Weights of a small GPT-style language model, trained from scratch on English Wikipedia.
Size: width 128, 2 heads of 64, MLP 768 SwiGLU, vocabulary 540.
Architecture: rotary positions, capped logits.
Training: a variant of Muon for these matrices, 104M tokens, 12708 steps.
Each number is 500 + 40 x the weight over its row's rms, rounded and kept within 0 to 999. Layers, rows and columns count from 0. Numbers have three digits each. The size before them is the row's rms in percent of the matrix's.

# layer 7 MLP gate, 768x128, rms 0.167, rows 612-683, columns 64-127
103:504449507431494503533504528496581557502487511445499513489523483470424459461472569538489402502450518596499618494495488536488541511522515502520412512489503456533491517531457494474479528479544478
099:438514515527429457505475522511441559502466447508512537523475509442564454481519562481470530526509562562484464493517446528397545526508486510439506516535456472534488552529448542386516495489481513
099:471445479540486469511571516505531424552505438549386550501554475494485569483476448473523476468498508529520534523501504466498526458470526501453476430498521581466489531460499479516588529485491451
099:421511438396576520476562419513543530497496555478561571444525549508493497516549451482591480523498481479491496495573553494445491410580517490554527478504451500517528528531527579477480522541460517
099:367507542457556443465553485520536546518500459579556447473439555520508447465570549534435578436525488528473456479488460494452490498512501480493515466556540472453474592480567534525561490529537517
099:590484482528496443418572462473499496494486508492564519521462521474470510541556471527546470516525482494490438508464461508568493474479409402476467529464497441482509570523497522503488510556509486
096:532488536541543517511427533519512417527447579517542496490469447510476547543518518458534525518447501469502535452546480506426502518527529522552526468498483486463572513470483428528515489562469436
099:459501509471494562524529526551494476410546437531511556476522451539528528530463491457567502558504530584440563543499467539468517502492455485507431492532467499466461511467415502536473556475578440
097:445511513488459485471482576506442508559539560488526481485475532485451508494491487439477431494502468439494413503493553480517512491558487537459480505438456530547553513527519523576489519404446495
100:505502502539436470481522511503552446497532496496547469493546518522541476572481515543477536523512474525467476405517426508453467461476531461549459489537541526496497578510502463438478433524471507
103:411425499422460429455477572494457596508469504504541462501529388531486545492505482459563520491498553509486511433460525510493450492520542384470539588516496498561480539562520496475572483517482517
102:510513539478511475499507506463544478475519508495514494511486433490451584450522539546455535554485522520473519514509543526488431518493539458516547531523472504490553493560524504438493491459536503
102:526531523497537489528486510406455433523499536437477525541483418461538493571487499563522405560491461479520506491466452551421526496522599532560461521574427501449510489525526488505482530481482486
102:493536491552458501510450569427557453471503543519508419484460526536472501489550511543442564558529493555443458437530515565465528524411514540525528549472449481500514515431511529538467479468526463
098:490490476494463511548535425510534583481446487519433549511500545503434559484439443497507536545508503489485513508461478428489467544450510492500486496444503484511565438432505494422394482495590528
093:441603465459434438599460486536510484474522512472467545510443452509402538535559511467516529434439492488532586462528493479471517488485476517521511529505504466512535538490512476502418497520517517
104:508559536478497518499495570469474453433497482532426526464448524433511501557504531472520490505506506527474567535476471542471535457542458492533465507516442544489537449497497456488477476420575554
100:490528472416479444551509496482491493489467430509515491453529453475394515538549527421484551489466548492446503458520453532440476480549556519486524449536478475565519477479433588469483574514480449
102:522511502561516514533486464602521463436555506532460486482469526484525535487454498498531503456580521472537500476540540472518514536537425508497519543578527469457496509501512511445438486552520491
095:524491567537478587535440557474531519515478482505519530456463495503554494527445554519570495500552450497521475448565523485516456490476489447542511440565474520526467492597439451526473564526470506
103:508496492433495463593517478565493579549457497561526554521572531562496507464556521505486508497514489546518528476442522522613522560470483522526435491530497494571514520495544544454453558505505430
107:541469480508457554496545467478488510452406505513510513502522440543500528474509441496560472501457495480498474533550498552445536353500541551482480488510505487527530477550434564540478468522536522
098:433506612552473526556518502430520468519505503425511540469562441484541494439500476493485483448568491486455562553492555534573473450519514561463466564450500533501548548505482516534548486444503478
100:491498510459516454533387498471479518443493492577511537482544636539524510494434521475539493501466441563462489448467455566453566475479421553477562449471462534446464513441495510494513582474531505
103:515501500485503515410570472470487589511474548526517485508442477444524461503434472486456445464572459545526525501479460545476501489502475499511502501508472488494553494479448541549566455522566521
098:539501472587510504531455521521465514530485507595484517464544567520551532458521531552521538484538508567483541531492465442501428473535495498510513424494532484476478492463520545542536553425458495
101:492576514457521578552496531488526582564484498511504534509506513548524521593541463479519516480487500491475447506524472568575512527525493476506470484524455575474500398567535541475547578594500501
100:461465442494572486444472506492517539466512533497471519492500468473473454477524461451471487500516540492519486502432462507552572514517624462510476524531583523520404484542523408473509415478597526
106:564550468558541455511450473502478493565512504544566520520475507520495543482514501550515567470444543479509564430466525559413521535507494504528488497529544473490544469552509489570505535502451527
094:529449520543511459502411527438462476498527514513561447504468536429550476530464479484424483473531493574516573461454529427474497521470489482595505515546454500510500518527458445489480516416469498
099:573475570530483489471518496506542478390495515541516516491554499480500507452509541489484472547433493560468577497544486612488457465501502514461442463546506516501483481514488494478427448564558491
100:562435513514451398491570563521516544570554510432495440539534541525557541476504575509581544484483503542504494478460498545478461441456505530450533524546517520544550477447451447482591526492459491
104:516451546471486506530504513483464449496564552495442464485522470473486452537419553489469441487560568536433555464490491420458512553496506510529506501486477466495457512518496546514561469509468506
100:473567470556509474423556527478542481528476506478513493483474531406423450523529480478463460552526543540457552440590489460462522410457494527473520521514499463554437535507486496531497547487569552
100:481514508542441429389424522496533568512521546467500466473529570430445537434427569499533472440561483546512527489448463405556527475498476507467505500504514511434516517462451487513484517483465477
104:531453483464466525451493564539505529532555418455480505473525445514522463507538484495464476482457543565505491520395531549474485484487503454547453466533553472480468361588507473475551486447479498
102:487534439558494500466545546551429472480544456429512461483541502503469449498515543493476586504551546420473507494500565497478488490513477477492540497540449512474468488537483447402477500461569570
101:540474498537500552499568528510511445489574521488471493525476471514422526521497524531471533511493544452492562440512514493548504491536530459454555468430515470487509504526519511459475557472532519
103:514456469504454515493486469416573551575499443586455537532480494528557459545552491461521531512569492562492517511541556437445468451477540527497538497540518550503513503526500559476528510528529556
100:479490483516455523476524470439502550510444440533484493502523441502491592466504507517517497459481442516445541465570470445410488440552513538549479521543480553540591453462489536478403565473522500
094:604457479528515493531552477441547441480433504501566463452482487426485546473494488439494541509511449532461534509424458517485499494545579439509515505485457490516427547519445465510480493451432473
097:543483449458506495548511570448565539538513577551506450445473512553537555501511489469504473571535474522437450502481502420544531563491488446515519458475469475473524489532554429462567473503540442
092:458506545490506513565501536504531494457556477609539483474462527504557557587471458477535457495538486493527510517534481473539536549560503489435568520472495484496509495527502496523567502476452551
107:489545449523530504508547533469469466533469544481531556482498455483468467578542509515468451505499527482512524472473502473542467423591463497457524473566501482553590611419475515526527452473468504
101:484476520500406519453507598567431411502494535513473533514477568453532529468534490568529467486526468499538609502521495540452517473498561437471504446512451524509519455549475462491490504507575501
099:470451446475464492508493538543444467424510456497480533535457510548527479452394563476503612440553481525465488493513476515457436520513576472496515514456513466553464563519490460495470494493482502
098:491523470462422473498539513503533549500496542606523478482493486517472476491540450525474559635434509500465513537416471489539448443508494471457488455492468522508454425532518504475524515587577490
101:464441402453488512498500571484508463491484577490500462449418482553504479554500472493475503575508502548536456492496397488486480498564501476490523517548536499540500466516514472557505530488430530
100:530558531520519465480474476388527486525441517472490522520505438500541534462486522500455606460593464458503521515513489525419523390418478530474468539489488470493561415499510456523496478493574493
101:431496506507492454493567495464499444514474504459588468481474486515478568468540549560534544526476443489442512513427514511469505575515562464560510537524518464533528464472506486485492500513433437
096:493540544476514524515551444508558499551465529538479496451497513506475595505544553460516476529561475507550546464479436512542435532432512458588524517490548444520481504470489496509488486522545537
098:474447478484500485488482512438574545471523519533524488485514478480473481486546512490511459550499469478545545453476442489532529458569462457429469542505482551539437485545522436480528517500488477
098:471549494519543501547577476519445517525505469545508482460512541552443468495472430454524548525526518443425429506571575431495515507556438525462550612475446532503465506525521513468488540460481469
102:517479504484564461531453467487458488470527470509550485454555512495553566435516538526484437531499455525485589416515502427514507500430562565485465539484486481485477518527493492432550509453477491
100:428509453460462454494470504496476489532570497566492455503428543525530386457490533511568470488539504520518434541523531571525474522514429444567489526514522518505539542463521533508470479506550449
101:515421435510482471480531521558496513471481591537465500536489475446491570525524552489528519500533525539504570518475544529463450540516536518518482507598505523586539563475519542554520442477492425
104:459565512530544488530579527514472519480534455491443469556444494490505558495477505494486533505531558529472461537505539509490457515457476399563501490465504492469501448506517531491458470516482575
097:528465527531469500551480489535498520478441545453525476516509480534449454489403462520480447567493520522556495420533521540505453404468514504490404523459475505423472486481520539503481488568507516
104:529539492418485515469543449495486549505480515519442469495522497483520419501508583474521457532515502431434523553519518515408452404513461488442509499543493564543478479505445521482522479467505553
101:487536545469503490528567430452524518488495538463490455473444439524542497545448481549470488452493483427534417481475488508597446566516402574568479516565484517428435548575481495453564523506516501
106:443473499534494468556562509541473449466534491457502474578455521547584508514524537495567428519560457475557548476468441494463476499547505483531549605512468550467520482548494538486498528463511515
102:453494496536471498490433508479452485509485509471481449458512485502485555506506467520478498485519513453472540501564466491531493552524491592421629546564482517435416546479508553513468506536399514
102:518533477517617480521545528513459568489464516470485472535556465461500510532480470549496553469558568511491476468586524528469442478469520421556504465411459574485471505455454480428520478472535560
096:514372466464480410466517552558528450481540474541505460500446465522479577553581454481495461474438500473537513504516485500478520549541551566531495488503507445520456457482467535505498540498496516
098:550439513547464530505533582486416540475469458521448512491490533469582462575525523559478535545499473498488504451464472462494524422505576551474517518522544518506451466522562410523449506528478519
098:446567478490495533561535534454473520601475521499511552501523466467543474492499516525479478587544418495525522481536500484468560547465498550430531468501444522525537547454488538487507514400531504
100:552530506460456481491519526521522563483537506518481539500432422527444442486516493474505481497490450515585497483476518482561420467522483464537587525522504473559530422608488558541541496554491449
091:474440545385505488531569578473490529547513505497508424530502558512524455485461572460468535473494490463440522523534487534442423452505540512442511532523418514459424473454483513526498578516480475
098:502529606506507499517424519510507505482517554483479476454437555541470472574495485531455544479493560501522513467461488518544550563495407584445499484452514518493497464505498509469492528481532413
101:511442485475479472554519516512477447522553558555505512474537462495449490473563490543551517486558482515556495512546447486528500558505543492476512513476536422503541523513454501500483549441490448
087:528514521469477469443467479451530460506496454538463535477521535533454478589509498436492448447486556526483508481491493502520467495524398476564525569527433503475452504519554558385482568470503492
102:495543534547445504510494519421503528419503455462491495407505508488509454528498523465537568433553563495515502517525488540541439502501494489520482462450544518439435606558540533507493613484400499
# layer 7 MLP up, 768x128, rms 0.181, rows 612-682, columns 64-127
100:523521491548483489531528483504529568570499509519495428494525521488513552476502446498567472519471509557435500544472511499516490509444474450519447525453567464533538399497463509531491501480539523
096:541436498515455490511495561492493592476502447427524511550494472519529517465550498485466501517512564542445453541485439554442478486561506511461439460576461504526521550474475470523511544480528489
097:454491465542520463525574519441544528474548522546438533557507465491570529467429479506535528493481492488481480482548497497513514474474548454470492465478465484463468523481469504524485500531540520
097:468472534475416501445408487528486453520543536464474483441490567449500462478546452558513521544517482459526484504512477534450428466520463476505446448496448536430462521513467532475503627468471455
102:492426475535497490549507537468427473513437564488468558515498549517509470551434562435564485539569491551555534452496506474532498472510461458535487488487579411507471511497482474476459506560477463
103:488473497552493476490555500503466492518477513477512600540551547511505539456536522585470486514473444506508448514466601473458441474481495530482492517459536571582428469518535471462497478448513526
102:493444536515465466514484440453504442511423487508518508513458520483513535584478442464535492534516475544431499442458508496507479487513469587474537469517550506490486589571466431508475486530556523
109:379494524574541471510512568501475491530531532475508449514557458525474492531509554612468519483475515530540521487487512449543503512483468496571448495505555514465462495439522492465513460471488506
098:434455448508464478591580480544542486473495501542539513561536432484559485524505507451463518403518512547482488436439439522521516436563537474475473460487452463543493489496487423552459592495501557
102:510487500405564438540483499493457446528521495492534513510540517523532530507448473513550464492557538527578492460643540502597482491500493506520521472560499462467510467501493485498567501517482509
100:541502490494560463456431489467501548469485495546480537574472556477443525459437489515484525428487514497536564543492559525506488512599535514504565484500469534507549468512478584558508545507463486
104:457482511470544456472425500477530530499457460563486572509494478442506463364488558486539481430475549527467503551490451560567533496461498518479505488547536509494518534495617512525488539512505552
098:430502422467526533456417474545487500516524550455469429441465552581463451545468540423509481494506550451523461567507573500490594496520610481500488532429449553481539495471493452542482502528486517
106:500474527479453558476537475477449529417513573555444537523455498537437499491459471539524521543430474516438492576470424514551536474542458503454451470483498471419445564545515519451477490491468543
098:441489490473429518416397589421447568465477547491559491508488472438503540461571497525562570489484489534462464474514554464487533464552540463460476499455474542488552438482437514426510575470575500
100:541492512488521505463479461521526452487575530512513567455483539486545505380529497480491500551507509543501416547408485530464430530507477467500547426514491479442505469493475461500543476488466484
101:498395564471447472450480460532523503529492577574573498474534553465473499473464435514513562523496497446501482472543484544524536494521556520482496543481437518513462511550583448517439540513511547
099:472478516449517439489490579533518553474492500478496455519506559537459575505433439512473460444550478547475480513566502516445565453582559516523534513483407512491464468490549557469519537469501463
104:529545512525509449534594510460483562479497459541454527484549520435553529479506539492400445466532495522559521531517521520476509506439478468551553529538452555473491503505472538448458505471496445
103:464520480538410472451496538522445539489529461466493521513447473482504502517569482543487481523496496458546465480451608438461509475543430544487493434535568485490518431526487503486512455489474489
105:497527498522537517595502449460518485527446516446543525578555527487468537469539472536494487498528507537521491562472576530529516409480506495436413539530490514528520529530447488504458480545489526
102:536452479459426481492426513456508482547526469510528497576485484528411512503551485453465552469517487511560541482477458445482488468511465530480495504496489475471506508558511491494516451568491513
103:463493477529493580551475498528474526499560488561500506527484471514510458484475466518480503465560436467475538487487513420457470519416443507527490453525532553535445446514474483569571506425491500
092:533456533559520490509486454525503472551522497521422472490518496466463527471490547552490470545483488546554521517497598463514477553496436526500509434497423470494508494563396507511578526564504495
105:472550481456533538421553522465486508561481510546442458471469543496519437526495548464491534511448502470477503403532527475472511431544433508547498608522529475525579459490485493536519483487487469
098:538514503407483645474568531490574506463640542493492468415501453480482452520542458525501543506457498482515508503468537493592523526493519531600537567522445469481501475513563453461455562543460436
102:540510480493500561548554406518535550463553423535524497504556428501456577408479464528495457568465459495479474517481550522510446497531493445519525517536506480446503497523521522543446478506516483
102:429566457521553478464477518495503452528507510553586517548494477478495459518466470443511524500537503486478551479499540560525569500482470477464537531494507522470532516426476448491532639497530538
106:509487452522527611500536512497522529504523526447504489451497467562490487459552461515533553488543554502492454527460462547498548495515571491514531422498503507497524547457485543537492491373457478
099:515520537524527540474558509406511491425454508508559521449446507490579546497479530512494480490500476501536503533468535471595468421530456523507480512524482530553436536522455554544462494480480558
098:504471507447436481440415525461542477462489500449493439532494474531530440538436494481514559486449550539514451462567503497538427552544515532521477560511445518566545483447466510489485463537525529
098:480503529490544497498504531505438565499469527615478413497462449464538471446457522482546552448490503524444475529422425507400549496519537503446545524485457508447533518459486535488484539476436507
099:559490497502500502541454445494502434457512549499474517611473484492560478509486517555479518400517524533442528494525443492458509445481483506521463510536544523467480546466468576474459483526492478
102:531552484505449491443523508462551436512502489516499513501477538478541469483504495461466514473503473470496533461510480566540511495489577532519470435485544490467472420480472446554544404516500548
101:474549527416535505482432511516529517496404451546554508529463489492445533532519487446453462480491478494499603548433543475536562581500508579470401494550477518473506468489490479482465510566464439
103:440541430462485500495473425477510475538561443494443534559470559513517488506473613449524507497534500558477568489563485481431509554486463510477423508489479482465446571543537562473460471486548476
106:507530573510500457458490533488527487531450448467487446485462474459436462448542497465490477490412500514487498476455556538545518427450487454485475561577526478477538466533485552480487531486460569
104:452473556504537505497540473405477518556479468528433471544565494490553499543538465493529482556536524543523507532531557518494493546529534401458544489492499531422478544460536517444463446475475519
098:478499563595447529530517530440478510509495510489484481495518431568567489480567505567400498526515481487447528500508448533530497499448454460481489445564496546515530515484541473494518402567516501
096:513457439552519525465486529505525450519461477404544585502522497441519462445492475504498512489482535393460447532471465516516530492495512446440534494483475520519537542503498522467387507532440465
097:528520472530504552548528560492506510505567472593498506492427523520529520506507499486517472601470436483517464468461446407511467435500467510498532484513487438484510486520569567504440484427435464
102:523457525534570494478486500505519499461412489465508549476533447540529467438503482482516566481417533502493520512491489451498528505472557470502531503519511501565547482528568544427423440537495589
094:514469494563510491531499492533491472507502530382460469545470507527408438499506438471465477481503512538561523552491509518526413515545510508517532525565538493460561591519516545538459535522527500
109:527485506437459427470493502508463546527505520498507497469558469487539441520494491485486507538539487508543436445469500472559505521476453495506497510512478456554520511517512510484481463518449529
102:438493470454577503507491485519487458478446530484447490462520592413456506500475455476456474511485506539515544479520528455527453443477533431492479448505459506581461517526501541554445502470554538
101:525584508447535524473473493483471476445552501499455514463509431538428457508573547562514514451447452505514491528468443490485546531398470516492525523470534498584511446476480496468464505442475478
100:513493431497489484510523483501414486587540500520514467450530509431496571498526507573480532507495476455468542472494498518467526502438472557543469520551496457434603514403485526496560500527486473
102:443458472513502510421548531548537481436507511515502519588498504449539524459515544534516521387578461505506513550494518501589482446525479517515448496483533541415577501544516494495463483496502492
098:581468525450538508476525545502469495482460483451532529570544494534491506530499496442528601445549580515513505510490536451513535450533507494452529480547447478446582441494542436481507482520437494
109:448560501479556438500561509458512529483441560548529554517483429546458518457545496422436482495477481561529499534464489471501514499489521495458526497528493482497469422548437432435575560483460555
097:546512461506484456505500512602477481477561492594535527439490528545481497540422506564491528518447523518502470499558439559486530508510552468549471482524517494459481484434477467511511404521500464
101:523460544443528467433503515442563521440477572536478499481507463489471494469525502468529579526481479527544498489521489416605506480546507460481474465465472515523500500495517430471536531443474512
097:446497467533390551530531495535596513553485457525554591565522508499521498540549575439525460483508520562472523518507474545473458575473529469435501469542534489525545483438447508560431486494491502
101:480485493400464566468538512545465521463600450477558492490472469431514498506534519560483488519491439461531541576453529532481531432510502448486483474584486451411517523502507460511495491543543483
099:551522512484465494433522441485480512437461559408491586482495524533514510435527483477480446551462532453448519485441533477558480471511383418514484433525514496460456517446432562468552478549462466
100:516480476485529531531481507560517490522507486494508446493533526449508438462455442521496474530473556442472487497521534548532497444418546436523447531545504446556465528494473541576545575441479558
102:494490493533551496494494563437483486524545488406533448545498541475501565534443566529551492408535452485522476535519502484499446506485472450504500517545437468561475428424546467481568491516502629
100:520548558535486473520545527446497396499506522468521433521505505556496428525484540477510564553545509599519520483516518486433579570519488500565450478492525565464518445510484498485457487537558434
100:454541539492495606488459482422520527467478504495476481525512507429477535515508536480449505489449572509493535518491442462467516528557488567499514437556500449544516499530459603497497527476548495
104:513459475556405490515436504503495598485515507450444472498561470492479527444481463490486493460551486436504438480471530443512488527468522445503508467567532527485463478478536450552448512458538460
106:529519548491510560481528467425470483556503488520405551427517494425531536475486467478454476520483484541407541488489461493462542500442479527481439475488552482537461498512533556529596480497499543
101:509492495477489450439500546509456553438450510477486463484521553464505528498506507505508494481453510448464526543523499411547521492503471521461503538564560475461481534475542547597496570482478442
104:544498500568492523511515496495521458526485488506474479535458538541514562529515561479474507619507514532573459477544516540556476575513520497513513488483497504457575472450470495469501576497491448
098:567475574451496526509487540479491516473491505414491505482555526589494456497505569495543498471510464541546427488469481499508490412463568498477457447513521499533454476386466561493525522463465490
100:502492451541440559482512477461469489445423496456507599497502428503438445472478544462487513498464511428477513526448502472506493463424522488469437482480498524533479497498402485547420515486494455
100:504467534453486500529565503516603476486491456532509519562485512538534532462538495574535463512503486404516548473485454549456469496411516512520514448495455544541500530488492470522454433548416547
101:468557472457532545447503504529605493455502467573426494515471456452440482551475468497516457546471408512547536490468553481510501468468527423577525538504528509527453503578522501462587536541539530
095:557491480535560484510466510420422497524469425475545520507520456477493452444476543534516547521562490535484548528518443477537481499509536527541575535526490537496552503543520496487483531492467550
101:473489489534577534487457526532456468506426503514561486483415530497551457435503503487500523513546485577499498512423517492522473482378519504520439542566504491601570497454428488476455513523477491
102:527561532549531504446505487512498592517472551519431521483531468493448556460439515478543479533462456537555499544456501548528434483502542555473482493499505477482446520434498464476491564478519467
104:495503525437500540507465579455536582544532486518470482462501469529479476540538521492473463434592541467515458519497538514503482477487439506511457515478564460498500479427483501467554494472538444
# layer 7 MLP down (transposed), 768x128, rms 0.0661, rows 612-682, columns 64-127
102:488422519515546520469519473496564549507463504405475475462491513451453506498523549492526548534453476558470562490541442460491450522529498527478474414491495525492577525547506461440498560451564503
097:452465405524539587484551429478549464477537551463560453555490528481515512453514518570541537452456565547519595515469592503520434501463511467494533454525564497496543440549466534455531459457504546
090:469549474531525483532509437572503465512515573464460442505503466473477425514591571467469527523452512494591508504527535522474533507498488511484540490444508534415520529478502457395471460478427482
098:513573466453513488506539469511547461553550493507510511470559477499527588495479559499559463508521491566519461535513552539539417486572501513556558479449445496493411497587519524557516506497442539
099:476510524524466484533534434488449529453472458537471486475522545479430522428547494570519578524435524466455490523530473569476546559586464510507544448489567579428474573568472584483522390489507447
095:494518457511466526474476525417432517585448457497505485456524521515545460511472487512513529566509485518527500470504435511421478485564523589479530500490554483463545572471519507437439496534561581
099:464575504457521508523458512525488542500505509453498545468551449536601487523475471461523426475531507420509524486508521456439521504434454537542573497601470555502535493425626495516519540496514469
104:524478498513446461410519501556464508439508470497503475462499443572434548526531468563498475492559492503421430525494506538578483487570492474426488549458509505455467509490444513505512495471455495
095:497588440472521517483488512461469524572501435482512419497421507456450455497531492470511461522468399395486476503540521458507583537497404495499507465494539481521553468554462531527480451533477480
100:507511569573541492550507516445536468450506493455488476497452529543517496491455471503547493542409480518583572434568470537515457469500451486508452478510551458448462485506510446511525502544555474
103:530443428449477521498520556498485505418523500534485533548484404466475529403482570509438434529490484461473468451482510537477546443557511466491470517492566506499431548513524469512453466520506498
097:529527504470519490514480467488498537529532535451499498435495504410467476527515490525448494504571547417530452464506470432536514464573504427463470494528459526518473501443396516472464499454491584
098:482442444537505425551513520551500513499458492487529495446540523505482487479515517477544515489553523517453494505518529518505481495456428564550616579448529441441473465524419485502535515511411506
099:551546536531502512541448455426516485560484557461438585569474468401467510525482451521493501455499500480578536481537540439497484566475528483501476465466514507538503430503466569566551447514567497
092:525471460517477480578524475567515533507545483482485491457466513529458426528460522546411417514506496481517511472545497502512508488451488502519493492508457553552530532457483489503470496499528494
098:597444491456536529549569513486465542512478482515576425512512525525501484509494448476462489562458512466490545430554526503489461428467488480523472521542515496476494504499486522517526518564464472
102:492547452453459507504420471475477545468461520474497461561484496474527497486414553513507482415573492542512560485488535510476469548475485522601519489512491586514547498482535487542528437439483458
107:524596542468469606504495536583543541481470522527450519500460532492542494466493464546475459467449527433620416480501473528540570496499463456555482539443530532431504517523460494532550465528498496
106:539515571456396483456460519445491478570571508541508535443521521532510492505497482552548480459484457486469498450452486494447474561521493439483526474450456490516526503487480476540521486512577494
107:489505475491513554533480500462451527529531528559502492526454480545486425581513523474497446591490593463551524473494445512557495623510478481508512524475436541468493505411496504559498540527514443
104:500422501514564481453557505529614495458564491498515489580556497579424444511452519509505543534512494536471531473528548473452560534471471481491458556412505489532518499472391521450547495448483478
099:514543567519513563475537452533490530503449507480458446432523493437517505498537424482457490577483469517532551470476430524527524476507531412546567473533547512537436554519545536572417484539533506
095:509487535454522516462521530396449487504531423518491524436493497475460471471502514468480516523458561567503518499511556547452468522575548543472519485431488478483530578465404485487561535554502592
099:522571501507531455537577504503466441538574498501546543474420478467503515508473513569528510504434477492533520458523471522544507493459560520511533478497466526530438526450530543465569521467474476
102:508395556503520508488500534551484481451567523511515522467541481535500529436536469542436447531490471507520507526582464587492507494476479522428482482453449544472509473498538404535530524509406459
099:451466543566551422521510521448506502509489483462484546430507573555583460495503540498476518495491456535562486518512523473546484517463465493543496439443555547535500502508489509490514493490548508
110:527470470538525417409488439457475514473529489512502499502527495483526438533459463500431501422467519529482508550520478428546458512498474509535496526448490504513444530500490448472488559501485527
093:475506555484518443496453569502505527435491406484471505472474461471483430513622447408564529537506519535537409526501481463522486510550514507578470426493556508521420448538456448477504466492515417
102:535565436522499474454534513503522421398504485523539495435509508539524530528497487562556446485517521519514536503452456501533497513492413560517480473507492495426479467505447448589529479552546511
100:447454474512516472552576469483470446533528485442516403473451485506467538402431510505450528519492526476514476436488515500481463559547491581493494572451495472513520563537530452505485522519510450
098:484497466569562517547533532551449532517611445501424534547456518521515548562558452510490522567553450491509584458518458495449482483481492447425461476615531471459564464485511537541496480487486480
104:503542483523449487576484590487475434442498456485471495545530463467515451465456534513453445493505489558559449464483457539444497490499524525522495482540510514457457486533572468566417531447420514
104:563448512459516539478446438516522520497464452475518466493571464493558476500451489501452454507506564563448556564514531486452540458518490541466461534489515531545443547536464538509541574479502491
090:393459456470456577511502556452467493494556531521566454516472448508464538534488517461559499513510565451485528519454454533500487516371536501471476506499528486448516499507536543452527542503473514
099:466554511489465480474521573439499488501505477486504501574519529555537468537481507467509496616474483522569512433443520458491445476542448550500468550475476476485540593502431465425472523460437519
101:505465513528503510503461499591534528487435482508465518516461451582508446531484528501546541435550498506457488549493500566518460396421485468517494533484572488468527445523559463457556463429471483
104:507548499585442519444559499428519482491548561516465444464550564502588450533568491468437482500512472495474469551454407480511573520487512458488553480470442445575536505526493500488483548497508476
097:538547483513558482452488539538538521458463556445524489539513474516440439419531532453442564536434520506451535511577431462413516530491492498508501509487503579419509517443523486460475442508480538
096:472537544456532427541463583513482439489482447521475541613506532504546517544461516420513551547470483492523503434448552397528492475487505485483531512482486508472490430532508501468538373470555474
099:508468566524478530538510512544529478499498510576557554506396471501536477498484506483532457471528497537435456538540510457507480531470432497484447470513482501532507495556491472544524459445579499
097:432519530530539532508521465481513588447478572436506540481513522501448507416515507568492532523596488507498500446561543482462530515549539509489490475559465521530553587492489464452497483478522408
096:463525521523482495451488575544493534500500531539556459541471526546484487515470471474494474464471497413472531421577561496501434538497502536449520495472444482550448500498458498520479498501458480
093:435505531524457532533437500484561535487519459377514477544563489490622460514492500541474509498459441538547483546472502497417520450456480548538522526516473502518547479476494542410439439493510484
111:463479532592509552507491493469490448468607496490504513461537544512542533461561518501495460462557518553463517541581460624466520480425543492474511484571457548528466461522522490461495433527486513
099:483415451501442495481511556497488484514510554497534432414525469556499532475466516493483502507504514464478584539437545488482478528525448559583487622551480526537482463511543424434545511520521442
101:593476482538539477494522458553477557519550555443487568471473490520479503506433546503594464480543503537529445413539463565500472486541481512473467450530446526505490482497495515451512541512500525
102:540496503548451556535543527492451432481528431572533488510468603473530591509440527534487460482461440492516549485572633530522520485544476412508485523502457428554500512502568513501523484585462510
105:544527596486441560473480537498516474559504468501448547420495562505497475502467536484402482422442519478443522446480448475537523478517434499449483540375486510542486474507479479508517481502482477
092:536531547461543512451530484488501514510458472501532455532504421499600539482550536448506485503537445534466507451492520482447472447449501461460546482471502496504512491516400491480553420582537494
107:540502489475464580522573503551450502462490482498519473438550428518461472542495551509465496422522503453484486460471510517492521479491500410497482480486407487465526538468470516491552506428540482
099:485442509492578506496483496587474479535513511527532477459515513416518438455509474520467431542528436553491496459492575540507553496558519459475483447474499493544461511413420468483471588480499497
103:556608526524509556564467504471495522486482436488534479568511454392504530503471564494421487492427505534492428527495502458465496531557537503492536481467512492533498492610577454511568463448522469
098:529542532408567434521485522535419473541475464471482506521461441507523457511475505530477492554556532455496533454564471523463583478523443519480488550511422540520459449528542497522472498573540543
101:424504522494520513519525441483568465546469474490564496464522527477531541432483545437486520517499496487444504422506462558500456402498487519543469480510513508544490485511533589449423537526547503
098:516544518484410512469525502491542444483513470548562512534581473515572437482473458458518486493635461447478451541439497485464515553542547458493479502460450537478429495486544486534394481494507485
096:486490431468470463579548502471496582521474525510444501361512511484494493478593528531496525491495502545446492564449500507507510505518477582448490515539446520451536526412531530525476460523537453
104:545483496527473464520516498549493517439471592513513482532445500546492533408509467537541449535503489491505444497499483581498522497438546507502512499542446548450518483481464532488483529574489428
096:528458471451532516486464459488525534534511437433463527507485544468435499531460444569576527556539534501473452466487455527480558362485478504497508453501531441530576519487450485483513584489493474
094:448577405522487494509498540505493491487474520460510559665493478505428482436438545533465558481481565506534501443502486508416506427477509462435487569503488478482535504494417507528520529486424544
108:503551537473467505445476515483494523522477571588460499545517514517558454441514519465549499499582420526511451600502522485432542533523424553448499567529541450524499460464500515477558527546449505
108:510426449539470547568504478473460500517498513487467506403521455506475513551488501560514499441484586492453464528545523488491510463462517583482458430501575442496475402544543501592513524480516440
101:552544569482511576490513512532490482451490434466523501500506539523501497528494451492481497507492522480514448509529509481468522516455534511585517509482477563505480496428442512536549544465521507
103:460545527435435426527496520500449470483498453527536441431493492577541436473544455480432475424522452494467507479422515499558480481496442547430478455484491501458486520579484530500464460494512557
098:497504516528456510572481432491514470496508471487492535526527459409474498463526539556445578567445495539511553453447467538546506538446470433478531525582460559561509530499513489513479474544483547
099:504496480414528539507432494518463443485485467532536465555492510513492476516526531541498532487466544537560475492499497454616510460514494473528546528393586510518465497520472482469497488504517507
103:466535529539512500522540536476476587537498476489464469528453462489510516603502497558481527390511570518484500561495469502543504438529446425484494506521526452421517474488561467462526459495629496
093:533483454486397509553473474555462496487533517549477511511492467566489476497433492464455450501491395511537469493475485497537556544562511548498578472431542544580488440494499544445534502487520429
101:527539502467472416553460518500526417464490493433500453531492424534488523441462443490530532511518539426507460461490542441549526517521479515536497525510541493504382554539543494544488535431479529
101:477506553534450509441542492408516536421443512503500527484542482474439470530470565470529399527490450498510536508489450523445513443526545482466444448514463498471388497561552507502529459442553508
104:519458535474476566512540509477448554519485539461486451413411472461578505542510458408534519487513466472518449521513444583492517430521583539434546538515521520523521506524492483527449535502504494
100:550516517499485463525568543521498398438410523477530448539522489510513548419512501495456490504476472494452461498503499466437526449509521500564515380501546501512526524549523461569436533468520494